Weights of a small GPT-style language model, trained from scratch on English Wikipedia.
Size: 10 layers, width 192, vocabulary 8192, 18.3M parameters.
Training: a variant of Adam for these matrices, 113M tokens, 13794 steps.
Each number is 128 + 32 x the weight over its row's rms, rounded and kept within 0 to 255. Layers, rows and columns count from 0. The size above them is the row's rms in percent of the matrix's.

# layer 6 MLP down (transposed), 768x192, rms 0.078, rows 411-446, columns 0-95
size [ 80  84  93  89 142  86  81  85  80 120 139 112  98  95  84  49 115  96  96  80  85 128  83 107 118  36  94 121  88 102  86  82 112 121  77 100]
[[105 142 165 114 115  92  87 165 169 150 134  96 148 187  88  90 142 151 138 129 139 151 145 141 158  94  65 131 124 165 143 141  51 170 141 164 160 157 131 122 102 142  98 122  96 106 142  91 163 124  50 119 147  81 133  35 149 110  96 132 177  88 148  88 150 133 160 183  90 105 167 129 118 149  99 195 133 128  98  86 120 207 140  91 146 111 120 187 147  97 148 197 151 141 133 128]
 [ 62 125 173 116 150 132 126 114 166 170 138  82 153 137  86 123 181 152 119 140 190 121 128 149  68  71 135 109 135 146 153  86 118  99 139  98 129 144 143 102 142 111 136 111 119 128 154 113 151 108 142  63 130 104 159  79 143 129 116 117 155 111  68 127 117 191 123 224 116  99 141 152 113 130 169 144 132 116 118  92 104  94 180 117 156 190 151 130 147 152  62 128 153 183 209 156]
 [150  82  95 159 120 107 164 123 165  79 148 189 130 152 154 122 194 140 154 136  86 145 160 217 165 141  97 121 125 119 109 156 102  92 149 147 203 135 131 148 122  79 196  93 159 100 132  99 142 155  63 108  79  79 151  93 134 159 166 133 157 117 105 108 102 193 165 139  83 105 101 177 133 135 101  85  82 133 103 101 160 124 135 143 151 135 105 130 136  52  59 101 117 148 110 134]
 [ 88 115 118 114 139 148 166 105 156 149 102 144  90 132 100 110  79  75  70 120 132 140 108 145 136 146 127 105 169 178 114 152  70  95 106  98 152 186 145 187 109  96 134  71 107  95 134 144 133 127 132 140 153 111 160 150 200 153 102  89 131  90  74 151 150 173 112 120 103  97 118 152 101  85 154 119 120  84  61 100 132 140 101 119 184 149 106 133  87 105 116 126 113 131 190 107]
 [188 147 128 130 147  84 121 181 170 146  96 187 130 153 152 130 101 139 118 191 116  76 140 146 191 145 102  71 146 111 155  83 168 116 151 174 208 155 116 149 119 125 162 176 130 155 189 129 103  98 166  94 142  69 126 129 117 132 113 154 165 137 152 121  71 136 159 113 184 130 211 125 187 158  99 151  82 162 144  89 103 157  69 134 120 100 105 109 142 152 182 173 114 118 125 159]
 [ 90 126  87 131 158 138  90 144 149 128 136 112 184 166 123 104 147 141 118 127 157 139 153 144 131 150  59  64 132 143 165 111 150 120 128 132 105 148 178 206 157  79 123 105 147 132 134  68 119 158  91 140  90  69 187  76 169 151 129  68 119 141 133  82 211 126 128  98 123 109 138 139 173 109 163 171 136 125  96 114 104  62  84 145 135 176 109 188 125 128 111  91 159 121 160  85]
 [127 150 125 114 195 103  94 116  85 112 136 104 111 161  70 102 131 159 112 159 116 146 153 108 151 128  41 117 167 170 116  95 190  93 171 141 124 159 106 128 158  98 129 117 142 170  89 122 100 114 139  79 159 129 167 133 122 121 171 122 147 139 107 110 115 146  94 141 136 126 135 131 121 127 168 107 162 114 138 125 150 141 137 169 103 191  98 152  97 169 163 111 116 121 122 132]
 [ 58  95 127 191 151 177 117 119 102 108 192 152  95 144  89 123 147 109 143  98 161  98 149 152  96 185  72 122 121 146  46  75 153  86 158 156 168 138 143 132 139  93 153 121 141 148 140  73 134 163 103 107 105 100 169  71 190 128 129 138 137 125  56  94 179 174 127  92 101  82 126 180 154 134 164 133 145 119  58 115 116  99 146 160 170 133 106 119  84  62 100 161 182 181 110 116]
 [116 125 122 120 157 156 150 148  72 104 119 110 134 141  52 181 147 204 130 105 127 135 170 144 145 138 106  92 162 106 176 135 111 139 199 122 129 133 189 206 165 136 123 146  94 128 107  96 122 110 140  82 136  98 155 118 130 181 127 167 123 114 110 119 150 184 158 155 119 110 159 106 157 127 104 209 111 128  75 110 143 100 110  99  95 154 121 135 100 155 125 140 153 130 129 105]
 [ 75 180 122  87 107 123 115 162 149  97 107 117 132  79 164 157  95 203 115 138  73  91 146  96 162  74 157 171  65 117  71 134 123 138 163 138  96 126 102 120 161 187 179 157 104  90 151 128 179 100 139 172 111  82 134 135  66 118  83 139 148 224 116 198 118 140 135 143 166  97 110 124 149 192 121 102 127 124 174 129 152  97 197 148  94 127 148 177  89 142 103 133 138 150 127 173]
 [ 87 125 194 124 137 143 118 143 146 151 137 106  99  49 137 178 170 156 197 108 128 159 141 126 133 137 147 131 127 154 171 113 112 133 158 127 142 108 101  87 173 146 144 136 163  66 103 169 129 129 135 206 118 117 134 124 141 124 121 161 173 101 168  78 114 106 127 136 124 110 112 126 183 158  66  71 128 118 128 181 138 160 115 128 121 166 116 148  94 139 165 108 129  84 140 146]
 [104 114  69 116  54 168  95 100 138 136 108 161 118 119 152 112 177 155 129  79 139  92 109 127  72 150 121 137 111 171  95 166 160 142 189 116 161 140 107 136 124 135 138 188 100 115 147 164  88 121  96 138 128 110 134 123 161  47 125 103 151 146 159  93 209 129 156 186 160 124 135 115 126 173 104  88  97 174  96 153 130 105 103 117 163  96 119 213  88 114 106 101 168 120 153 103]
 [166 131 139 100 165 110 183 140  91 140 166  86 168 161 147 139 101 145 101 166  90 131 165 119  87  93 108  90 164  87 139 151 112 135 118 129 123 103 107 127 101 143 131 113 145 131 133  85  99  81 158  78  94  63 194 176 149 142 163 128 111 193  75 121  81 140 119  93  78  83 103 126 136 157 125  59 123 131 116  62 116 154 175 193  95 131 174  74 126 157  94 110 121 104 129 106]
 [149  89 157 101 154 118  74 104 138 130 117 144 171 121  57 148 185 129 127  97 138 200  99 133 170 140 123 174 128 115 112 135 178  83 136 103  56 168  98  89 130 144 142 129  66 120 143 157  81  85 128  92 119 129 106  49 116 125 135  86 114 175 123 166 134 118 130 126 146 146 118  95 123 124 177 130 134 161 103  96 148 139 144 131 128 149 105 119 196 105 117 137 106  82 127 120]
 [116  75 118 112 140 167 117 136 114 126 170 103 120 186 118 147 149 162 135 138 139 151 148 154 121 135  62 102 171 169 155  69  84 150 166 162 132 144 176 166 143  84 137 171 171 133 100 114 128 123 126  85 125 116 193 109 165 143  89 101 152 114  72  88 178 168  87 194 131  85 171 158 138 128 135 153 127  63  93  77 127  78 145 137 189 143 105 133 162 106 161 143 165 131 205 114]
 [115 188  97 140 127 128 149 119  80 183 111 121 167 153 126 113 115 108 113 115 146 185 151  83 112 188 137 134  85  75 169  87  78 178 122  93 120 127 132  94 123 164 153  91  85 120 106  98 127 135 166 120 111 114 125 167  67 112  62 129  52 158 150 155  76 138 126 123 141 189 121  84 104 166 130 160 156 132 155 156 190  92  75 162 160  99 162 107 165 127  87 129 100 120 130 105]
 [131 109 100 112  61 208 136 105 124 140 195 164  90 161  82 126  99 123 118  98 144  69 163  80  77 116 122 111 109 178 115 126 122 146 166 159 153 103 144 137 191 114 150 126 133 205 201 105 111 130 149 131 147  68  80  90 148 157 122 167 118 159 168  79  96 177 130 155 113 169  61 104 172  83 114 123 147 101  96 174 151 146  84 124 146 114 139 127 110 112 131 110 181 186 143 116]
 [104 126 134 135  81 106  48 142 164 132 149 143 146 133 126 158 106 117 162  67 156 187 153 153 129 120  93  84 111  76 160 122 153 142 167 170 120 174 124 184 185  82  56  84 134 119 131  83 141  75 119  65 118  71 166  53 144 143 182  77 139 106  93  97 135 128 159 147 147 159 137 127  85 138 109 167 126  87  71 138  77  64 104 105 129 147  79 189 140  85 153 115 111 102 163 184]
 [116 113  89 192 130  66 100 102 110 141 184 142 105 175 138 155  94 166 150 149 177 103 166 187 118 144 126 123  93 133 190 130 140 148 123 134 168 183 146 151  71  89 117 107 104 103 124 160 151 104 135  44 158 133 186  78 124 163 161 115  71 127 137 121 104 112 121 133 121 119 108 127 127 109 130 165  97  82 118  62 131  47  95 108 146 147  92 124 104  87 119 164 108 114 101 121]
 [133 145 137 108 164 150 126 117 155 174 122 100 138 119 119 114 135 192 133 103 125 137 167 164 131 184 125  97  94 168 136  77 152 138 153 182 156 164  94  98 102 100 116  97 109 124 130 102 181 134 104 143 145 114 191  84 158 184 143  93 155 110  25 128 131 112 145  76 177 118 105 125 142 168 138 139 190  95 137 138 155  99 153 168 139 141 123 139  99 108 147  79 142 125 116 132]
 [125 135 117 159 159 148 161 123 139  88 132 104 152 139  88 179 229 178 145  71 142  84 163 222  85 114 106 117 149 158 157  70 126 147 138 128 144 103 174 163 157 108 102 126 133 145 150 114 194 123 112 112  96 102 136  61 134 143 129 127 110 154 104 171 111  93  82  93 130 106 151 142 123 132 170 152 140 126 131  86 142 112 154 141 118 142 104 111 166 104 126 173 120 182 157  89]
 [173 129  93 173 135 171 157  93 115 178 103 106 127 153 219  76  51 122 161 114 127 144  85 144 166 129 147 157 125 127 168  87 127 100 141 148 137 104 151 124  97 144 101 112 139  91 148 161 167 144  66 114 118 205  95 113 153 141  99 108  88  78 152 157 147 100 103 162  92 132 128 154 124 123  97 169 164 154 158 164 103 156 121 117 130 125 128 105  70 147  54 172 108 104 166 141]
 [139  75 160 130 139 201 202 171 115 131 134 113 155 144 118 125 127 157  94 115 172 120 171 145 153 128  36  88 154 134 137  94 108  92 130 137 116 166 149 169 126  71  96 102 197 180 124 102 138 113  66 116 114  86 180 162 165 161 109 127 111 119  57  41 156 183 155 129 171 146 130 148 153 128 133 177 136  95  61  72 117 128  79 142 162 147 119 178 116 139 149 119 167 139 146 125]
 [134 148 126 127 174 115  61  94 127 141 132 182 137 139 130 110 107 186 147 129  67 182 138 118 100 122 168  87  89 117 109 189 170 131  99  94 122 119  96 157 122 162 157 111 117  71  84 134 117 107 137  99  97 116  99 155 153  91  90  79 127 102  99 129  32 139 129 125 124 104 101 143 143 112  83 173 189 115  95  72 112  78 168  70  89 114 113 145 127 148 106  59 126 126 108  94]
 [118 169  89 122 113 182 152 136 157 160 128 194 129 108 123 119 159  89 157 116 107 224 110 160 129  99 155 208 116 122 120 148 159 139 165 154 112 135 140 119  83 138 125 156  81 153 131 155 108 134 124 178  58 184  98  97  94 106 144 108 126 100 131 189 142 149 130 168 137  98 178  89  92 112 123 115 161 117 145  94  88 178 215 136 140  89 116 107 108  40 203 126 194 146 140  57]
 [161 132 164 155 111 156 161 157 113  79 184 119 146 130 101 148 116 136 108 131 137 102 143 119 168 144 188 121 150 200 133  84 103 124 147 176 151 108 121  89  64 131 149 100 146 176 129 162 163  94 105 145 116  73 132 146  86 133 128 104 116 126 107 138 111 146 172 170 150 150 157 139  73 108 123  31 142 148 137 135 185 156 108 116 138 162 160  92  93 147 118 159  92  46 163 123]
 [126  97 171 133  93 145 157 152 179  93 205 123 107 139 134 130  96 120 174 118 147 130 220 158 167 143 132 160  89  98 162  88 134 162 181  80 122 131 159 123 153 108 146 112 182  78 108  90 175 159 133 120  43 117 167 107 152 172 166 122 153 148 129 151  85 103 134 112 141 124 127 125  58 128 108 191 134 115 136 107 154 136 140 152 101 134 128 164 145  73 114 166 126 121 173 121]
 [178 146 108 161 110 163 143 107  88 126 132 148 146 125 121 180  95 122 146 110 134 167 171 125  43 133 137 101 100 105 119 130 161 153 116 101 159 132 167 162 106 125 210 162 147 151 147  88  92 185 143  89  91 146 142 112  94 159 145 146 154 138  85 136 104 127 189 110 110  81  95 148  88  82 163 136 179 190 136 140  35 108  82  88  92 115  81  89 163 106  99 132  68  87 155 104]
 [ 55 130 159 167 136 121  94 204 134 115 145 165 166 142  95 145 117 171 151 191 168 129 138  96 148 138  95 117 119 128  95 143 136 152 129 182 129 214 175 128 132  96 110 117 129 108  79  86 133 155 114 145 130 132 133 146 138 132 180 140 138  86 121 181  81 133 155 127  89 124 143 167  70 150 120 109  66 100  49 127 134 135 157 166 115 161 100 186  62 136 103  81 128 159 129 130]
 [123 111 186 104 167 154 130 189 139 184 124 154 120 125  91 141 128 119 164  96  88 117 106 139 135 210 104 135 159 156 163 177  66  92 115 139 102 113 159 124 107  78 167 112 106 161 114  97 121 126  99 179  99  94 182 135 149 195 128 106 149 178 110 213 110 129 111 149 146  85 167  91 169 125 143 148 203 161 107  36 111 138 107 145 108 160 144 148  61 114 109 121  83 139  90 145]
 [116 102 131 127 132 124 114 114 113 180 140 166 133 150 104 133  98 148 100  97 131 127 110 182  70 162 136 106 110 204 114 104 129 128 114 128 162 169 141 151 111 105  83  90 149 144  88  90 130 169 115  89 120 104 152 112 144 154 141 126 133  88  59 110 134 148 109 148 120 121  80 129 123 115 167 131 186  84 118 124 116  97  92 133 116 144 132 147 103 112  50 101 162 103 153 176]
 [135 142 172 103 135 121 128  79 105  88 125 126 199 131 103 134 186 102  94  64 137 140 172 139 107 101 104  87 101  92  70 173 130 123 105 120 118 161 116 141 159 122 140 134 141 154 121  68 142 159 134 160  64  92 143 118 167 136  96 164 169 168  64 106 138 171 146 105 137  83  96 141 160 133 144 128 132 148 103  54 161 101 200  96 121 192 166 143 103 115 119 117 150 166 169 168]
 [160 124 128 153 163 125  99 181 134 128 170 148 109 161 116 181 249 125 135 126 114 156 130 175 145 164 128 152 123 118 236 121 106 123 125 144 180 192 118 136  75 170 109 136  26 171 165 155 155 126 100 154 160 129 112  94 108 128 100 149 158  95 144 136 103 146 129 114 168 159 131 152 168 137 121 135 137 181 140  92 164 160 158 163 154 155 132 142  88 161 175 157 171 102 119 145]
 [181 127 111 129 129 154  48 120 105  87 148 161 109 170  36 194 156 111 141  99 123 137 177 179 107 121 103 115 137 154 128 172 113 110 121  90 167 121 131 176 143 134 174 185 123 133 153 167  96  88 133 138  97 118 100 119 127 116 117 209 144 140 131 158  75 163 177 154 139  62 122 131 116  61 104  99 126 103 101 111  76 162 184 124 127 115 129 152 139 136 106 183 140 100 156 154]
 [ 90 173 181 166 150 173 144 119 178 144 113 110 151 124  74 150  80 161 101 141 185 197 127  84 132 164  77 108 135 114 145 137 126 160 192 119 139 117 176 154 124  75  60 106 181 103  99 135 118 195 128 144  64 134 192  86 169 134 148 116 155  84  76 147 116 112 140 124 112 143 172  98  96 103 190 126 144 110 120 139 120 136 129 141 138 148 166 131 130 115 121 151 196 110 124 126]
 [118  82 121 178 103 184  99  81 143 148 131 119 121 168 141 168 124 100 124 115 163 162 129 126  78  89  92 109  72 151 154 117 125 113 128 128 160 120 182 148 142  83 134 179 161  73 156 104 137 150 114  88  69 130 130  69 118 138 190 130 142  79 120  84 136 165 167 178  96 102 197 143  80 109 163 156 122  93  71 159 134 118  98  79  79 123 142 158  96  89  77 159 153  98 146 104]]
# layer 6 MLP up, 768x192, rms 0.0928, rows 412-447, columns 0-95
size [ 85  88  86 131  85  94  85  83 125 126 106 111  94  87  60 100  91  95  87  94 127  84 103 106  38 101 103  96  98  86  90 108 103  79  94 109]
[[108 115 144 129 101 154 114  94 137 101 144  87  66  77 140 149 159 125 179 106 141  95 112 114  75 102 128 123 170 163 115 145 108 136 138 125 113 131 136 118 129 124 116 173  78 151  95  94 138 136 150 113 118 144 163 135  95 117 100 104 162 108 159 196 145 124  97 164 118 185 159 102  92 164 125 169 133 148  94 130 120 117 112  61  93 116 127 100  60 136 109 126 120 157 210 142]
 [ 95 169 184 147  92 218  45 135 132 128 134 156  96 128 137 192 115  78 135 146 149 161 141 178  83 171 164  94 140 153  60 109 133 106 193 105 100 108 143 107 159 150 160 151 123  75 112 110  79  58 174 105 133 172 145 152 127 142 111 158 138 114 134 157  97 136 146 151 102 125  97 116 154  94 118 132 162 188 106  82 112  91 102 164 157 139  75 118 160 182  99 103 127 153 131 138]
 [205 129  95 154 122  76 155 149 142  92 125 153 178 137 178  77 152 127  90 141 121 127 105 132 154  95 171 160 129  70 148 156 128 160 151 142  97 146  69 123 158 112 104 118 126 165 160 133 156 118 117 109 116 120  79 164  93  73 134 199  94 179 110  75 116  92  17 107 137 129 142 108  45 152 117 113 115 139 191 132 129 109 120 100  92 105 135 144 116 113 130 139 142 154 128  94]
 [119 122  62  84 114  90 103 170 120 171  96 125 117 131 187 113  90  64 113 146  69  61 146 127 124 109 129  86 137 147 109 128 115 149 104 128 165 178 173 104  87 147 123 166  84 161 160  93 130 134 165 115 183 128 120 107 159 186 125 182 171 148 168  95  98 155 109  66 125 131 111 121 102 117 101 111 102 126 139 131  88 129 113  71 114 134 109 116 135 144 168  83 122 107 137 157]
 [147 124 117 213 177 115  84 109  55 117 171 153 151 119 113 129 112 147 147 127  92 166  80 117 109 104  90 124 164  83  72 156 132 170 147 120 145 137 156 117  96  97 177 165 172 134 198  56 140 116 133 135 111 174 170 124 109 184 147  98 140  88 143 160 120 156 144  80 154 162 161 111 141 130 100 123 125 176 132 124 109 187 119 154 109  69 126 124 157 133 121  96 173 116 151 131]
 [124 116  63 119 140  93 113 177 118 148 100 141 105 117 125 161 112 123 126 182  59 103 138 150  74 112 114 156 100  84  98 108  84 125  97 139  89 137 137 113 136 140 114 164 128  97 121 159 133 164 159 131 116 101  92 189 108 169  72 173 125 172 191 112 131 100  77 155 145 109  71 109  97  97 115 124 110 144 158 110 139 135 145 105 141  89 174 123 177 103  89 112 116 188 108 128]
 [158 153  77  88 174 156  89 106 115 130 149 111 171 126 149 114  90  58 142 125 102 143 135 137 110 162 153 172  85 110 114 132 102 122  98 139 147  90 152  67 154 181 126 192 149 104  80 162 136 147 137 120 132 105 102 197 204  91 152 149 132 154 179  87 142 134 157 131 123  87 103  69 151 118  88 175 136 135 147 170 177 145 124 113 139  34 122 104 161 158  98 144 110 138 107  70]
 [181 170 120 123 134 110 109 114  85  94 170 127 158  77 124  93  98 146 143 156  69 109 137 139  73  85 190 166 194 155 112 118  97 171 155 140 150  89 134 106 114 116 124 109 135 140 157 129 125 126 132 118 121 140 100 188 140 128 127 191 109 125 183 150 140 111  90  94 164 177 129 134 109 183 131 186 128 184  88  85 120 170 108 120  99  98 161 104 110 151 103  37 145 194 167 115]
 [154 163 121 110 132 102 150 132  89 142 113 146  69 172 146 167  93 164  95 139  91  99 131  80  76 146 169 181  88 168 118 147 112 130 170 146 114 116 100 106 139 126  91 180 107 111 171 136 114  38 168  73 114 109 111 149  78 142 130 128  77 136 141 176  80  99 152 118 174 121 114 122  91 126 148 132  67 104 166  87 143  94  96  81 116 155 130 104 178 118  78 117 140 110 143 100]
 [180 120 132 118  73 200 150 101 138 135 142 110 112 141 125 125 113 157 128 121 105 155 155  96 120 155 154 117 141 132 154  89  63 151 175 123 184  96 129 147 163 126  86  91 145  99 150  67 121 115 126 113 119 135  95 134  71 118  92 144 134 109 153 146 182 136 130 133 132 134 162 100 109 163  90 110 163 138 104 144 129 110  79  73  74  66 135 163 149  82 125 118 161  92  77 166]
 [195 108 124 147  93 131  88 150  63 144  83 131 134 122 174 101 171 114 107 172 142 136  80  99 104 202 107 114 194 150 141 117  73 133  64 107 130 138 149 101  87 170  49 111 113 128 189 124  94 118 123 124 137  86  75 133  89  91  58 111  86 188 131 140 145  90 156 106 155 213 172  64 224 141 143 140  94 141 163  86 139 126 165 129  99 154 134 106 208 153  89 158 107 123 137 142]
 [137 200 117 165  99  78 132 146  79 195 132 151 101 153 127 115  89 103 159 194  40 136 143 127  52 108  94 100 155 126  99 137  54 122 175 138 147 128 145 147  82 139 125 114 105 149 124 124  64 136 118 142 226 161  92 191 121 118 112 174 125 118 170 172 120 135 100 107 145 136 139 110 115 109  42  97 112 165  85  93 114 158 160 138 127 153 134 114 120 149 129  66 151 143 179 127]
 [155 127  45 186 151 120 149 102 141 171 146 186 153 152 158 101 109 172 116 154 134 123 132 113 116  80 147 125  67 150  61 131 119 134 140 110  87  87 125 167 148 130 106 168 132  91 186 131 138 149 143 117 136 130 137 135  53 172  84  97 105 113 125  86 108 100  91 102 118 149 140 167 130  49 116 173 155 123 208 131 128  96 165  39 107 131 169 147 141 208  76 114 168 127 138  62]
 [109 112  99 128 110 113 107 142  91 144 133 131  85 144 169 101 134  88 144 127 105 119 152  98 128  95  91 112 162 115 170 145 107 108 170 121 107  51 104 176 161 132 125 153 149 123 197 171 131 126 108  72 161 203 115 178 123  76  61  56 153 146 168 206 111  81 142 140 132 148 180 148 172 132 143 153 152 135  98 148 121 170 133 127 109  67 112 120 147 109 136 129 154  65 139 109]
 [173  97 157  77 133 128 140  90 116 111 104 172 104  81 102 108 132 142 156 120 108  83 100 151 109 122 152 136 118 108 142 160 124 135  72 143 130 114 110 159 177 108 129 154 124 130 164 134 161  73 104  98 125 125  90  99 162  88 187 115 175 154 167 139 142 135  87 107  90 125 131 110 203 143 176 143  81 184 148  93 129 172 143  90 110  94 132  79 144 163 135 109 139 147 103 133]
 [156 182 133 115 101 106 173 159 115 162 126 114 176  76 175 110  96 137 172 129  93 146 131 151 109  69 164 157 131 126 102 118 144 148 149 150 160 206 148 160 147 134  82 145 169  89  57 156 142 159  96 147 141 146 163 185  40 150 145 136 120 130 120 151 100 132 110 131 138 136 158 155 110 115 107 123 157 149 255 132  85  91 141 120  90 119 158 125 114 188 128 143 134  70  94 116]
 [114  99 134 195  75  99 127 101  65 174  94 153  75 174 205  79 117 100  83 148 156 121  73 102 170 130 143  69 164 136 111 113 160 149 138  88 105 132 110 149 126  99 116 115 117 107 202 147 102  73 119 124 130 143 123 115  75  93 104  87 115  87  95 133 110  90 183 126  96 183 148 108 158 104 152 124 136 123 120 135 131 143  80 128 136 118 147 151 156 173 131 115 133  42  79 176]
 [122 128  98 155  96 188 129 128 123 141  82 143 121 130  89 150 153  68  74 165 154 135 148 121 108 122 131 148 126 173 116 166 135 149 134  93 112  44 108 139 134 143 105 166 119 101 151 139 136  87 153 128 119 121  28 100 117  92 101 122 140 162 159  88 134  30 189 123  93 195 134 105  42  85 131 158 163  71 147 147 138 100 122  50  83 108 168 130 118 132  87 105  94 112 147 136]
 [154  73  89 117 112  98 165 155 117 143 101 131  76 145 159 136 160  88  97 123 131 146 143 105 159  98 129 148  54  86 116 154 120 107 119 100  82 130  63 160 127 108 127 152 143  97 136 160  96  79  97  94 104 169  88 177  74  67 137 123 118  92 135 132 130  54  91 134 102 121 161 138  88 155  58 130  85 116 137 141 107 104 145 127  86  65 104 156 145  69 143 167 127  66  82 115]
 [115 102 144 136  98 151 101 127 134 172 158 119 123 119 141  71 159  99 116 137 151 170  82 125 114 120 101 119 167 102 136 137 138 161 111 130 133 144  94  57 161 161 119 140 109  84  92  77 167 109 130 147 154 127 169 142 138 180 130 134 161 186  88  76 108 117 180 120 158 129 136  89 189  64 130 102 150 177 173 142  93 144  73 127 194 151 101  96 144 133 118 153 176 152 122 167]
 [141 157 162 160  87 165  91 162 173 128 109 142 132  98 158 154 141 130 183 170 116 133 165 150  98 137 115  91 109 113 118  97 134 111 176 131 155 107 115 118 117 127 101 122 120  66 124 159  95 136 101 119 132 244 103 174 151 144 128 134  70  81 185 102 135  85 157 122 145 194 181  78 112 129  52 202 100 147 172 123 113 133  91 133 107 133 119 116 101 113 114 185 110 129 109 141]
 [166 133 124 179 108 157  69 118 106 153 140 119 163 155 136 134  86 117 130 132 124 111 107 107 162  92  80 139 169 138 134 133  89 161 142  82  99 162 163 142 143 128 184 159 148 140 143 118 110  56 108 184 165 200 152 152  62 170 167  59 128  87 103 183 103  97 161  87 150 225 151 134 155  95 102 108 157 185 146 109  86 153 104 137 132 144 145  94  85 161 119  69 153 132 145 189]
 [132 133 150 105 119  85 163 104  96  94 152  84 140 108 200 129  97 112 162 107  75  83 109 113 123 122 109 128 129 118 108 140 111 146 141 164 112 146 173 145 108 146  57 188 144 103 110 139  83 125 110 156 124 166 134 166  96 119 120 109 117  97 162 133 118  82  94 147 120 186 137 113 126 157  91 183  73 149 160 108 134 122 125 121 106 173 112 121  96 122 116 205 103 128 124  95]
 [143 109 130 159  90  83  96 161  95 138 157 103 107  84 149 133 152 164 102 134 156  95 147  94 123 126 108  66 144 120  97 149 116 168  95 165  98 127 123  78 121 129 106 137 147  79 129  64 121 113  93 152 161 152  89 111 114 123 146 132  94 124 111  53 148  54 124 109  97 157 133 167 152 121 153 170 112 117 179 145 122  18 125  71 126 142 161 186 147 145  79 117  89 128 160 116]
 [ 76 116 112 131 128 153 144  97  97 181 105 143 101 129 161 109 137 129 154 122  98 154 121 151 104 101 122 130 171 120 109 204 137 123 155  76 123 145 161 178 184 177  64 126 133 121 135 102  74 140 175  97 130 144 114 115 173 134 113 196  88 101 101 124 159  81 135 131 122 133 155  94 163 176 143 161 149 136 108 104  84 140 129 147 129 110  63 165 159 133 125 119 176 194 108 106]
 [110 104 164  94  62  75 142 148 147 171 143 144 115 124 185 109 126 108 148 163 125 137 108 122 123  55 153  85 167  82  99 159 120 155 132 150  72 172 126 126 152 129 109 125 100 113 112 103 124 140 138 120 198 217 131 163  91 184 129 137  73 101 143  83 150 110 110 128 130 148 158 127 146 112 176 107  81 114 162 100  87 110  90 133 139 104 111 140 133 116 113 113 182 141  98 167]
 [105 109 163  99 120 103 147 153 127 123 204  97 139  92 185  89 133 132 131 144 134 137 156 110 138 116 132 117 138  79  87 140  73 128 147 198 127  96 122 127 126 169  54  97 141  84  75 172 165 169 124 126 194 194 141 127  93 149 118  93 158  92 149 126 144  96 104 177 135 170 168 103 111 133 107 193 131 126 142 138 154 118  92  78  68 113 170 178  95 159 147 146 121  94  93 115]
 [139  89 155 125  75 114 110 129 112 139 159 158 148 116 145 107  93 130  83 137 111 162  84 118 147 125 110 128 138  84  97 150 122 198 138  92  99 191 123 104 157 108 165 117 143 124 142 159 132  88 184 181 155 110 163 121  61 133  42 130 111 125 138 155  93 154 159 122 133 133 132 127 121 126 166  97 136 113 133 139 148 140 122 170 168 118 197  93 135 145 168 120 182 115  85 163]
 [142 146 143 124 112 193  70 115 153 140 194 127 105 125 111 138  91 130 156 112 108 140 109 141 135 128 166 156 179 172  58 115 151 184 171 154 110 151 137  92 172 141 143 137 150  83 140  75 117 113 146 158 117 180 148 107  77 114 122 114  92 123 164  83 118 166 162 151 139 168 134 150 144 144 155 120 109 149 117 117 111  98  65 125 134 102 106 121 106 196 127 130 162 182 175 106]
 [140  90  95 145 109 108 167  92 123 162 174 133  73 110 178 107 133 123 140  99 184 128 108 147 127 121 155 110 149 132 141 150 190 175 207 123 134  76 110 136 125 131 109 128 135 105 146  81 133 121 120  75 122 138 138 100 125  47  95 143 157  76 124 103  81  86  85 148 113 171 146 182 162 183 145 125 117 146  88 146 108 147 125 136 104  67 102 151 119 126 208 109 184 124 176 121]
 [124 117 147 133 136 107  84  91  69 132 173 166 133  88 112  83  82 114 121 116 106 116 103 136  98 144 200 103 187 135  82  93 131 172 118 122 157 112 106  83 132 118 119 133 142  84 152 146 189 158 188 108 149 126 179 111 119 143 128 116 151 156 151  76 123  89 135 142 121 171 118  69 131 123 122 175 115 189 138 119 171 166 113 119 139  71 150 100 172 153 149 104 146 114  86 108]
 [164 110 132 175 144 120 142  94 109 149 169 162 141  84 157 120 125 168 165 161  96 134 101 132  82 188 137 150 107 112 139 162 121 158 129 223 120  93 152  96 110 139  75 107 135  69  77 135 125 171 135 153 153 136 151 171 110 133 134  83 148 142 179 120 117 100 120 137 197 124  89 138 164 104  78 146  89 114 157 159 120 145 124 134 119 157 169 106  84 121 127 155 116  62 109  75]
 [160  90 124 121 112 125  95 137 133 165  81 146 119 141  93  77 124 110 103 156 112 139  97  91 111 152 137 128 121 120 154 117 128 110 119 120 127 110  64  64  99 147 114  99 112 179 122 128 108  71 130 127 115 131 112 193 125 100 124 114  57 133 125 177  98 134 127  90 124 188  98  99 146 198  87  71 107 141  72 110 111 138  76 243 164 127  83 136 164  90 201  87 106 146 115 154]
 [142 121 123 125 109 105 169 115 108 147 120 158 123 150 175 116  94 106 160 152  99 135  91  85 119  81 146 120 121 141 143 133 121 134  99 102 132 152 104 139 119 186 132  93 107  65  71 147 123 171 112 174 237 145  49 145  91 113  70  93 119 146 141  77  73 112 161 111 115 177 112 144 146  89 133  77  82  92 145 175 123 144 115 115 120 167 155 153 182 136 169 129 108 202  99 125]
 [ 99 132 122 139 133 120 119 115  96 168 127 165 164 101 173 108 175  94  96 150 137 148  74  91 127 146 140 128 165  99  81 166 134 164 147 177  75 150 121 107 125 158 113  98  84  46  80  66 150 180 122 116 132 194 116 183  26 166 143 124 135  58 120 119  72  82 159 104 120 201 108 131 153 112 108  99 109 203 151 136 110 153 102 141  58 133 148 143 118 174 104  88 107 156 112 138]
 [117 118  58  90 158 122 155 154 116 160 134 159 187  71 139  59 123 156 163 169 128 102 156 100 114  95 187 149 152 110 158 180 141 115 103 156 106 123  78 135 144 119 124 137 121 144  89 160 142  98 201 134 150 130 109 141 112  59 125 204  69 134 139 182 152 106  68 105 101 127 106 148 147 132  91 109 157 149 164 136  93 148 151 144 109 132 134  86 159 151 155 108 144 201  75 135]]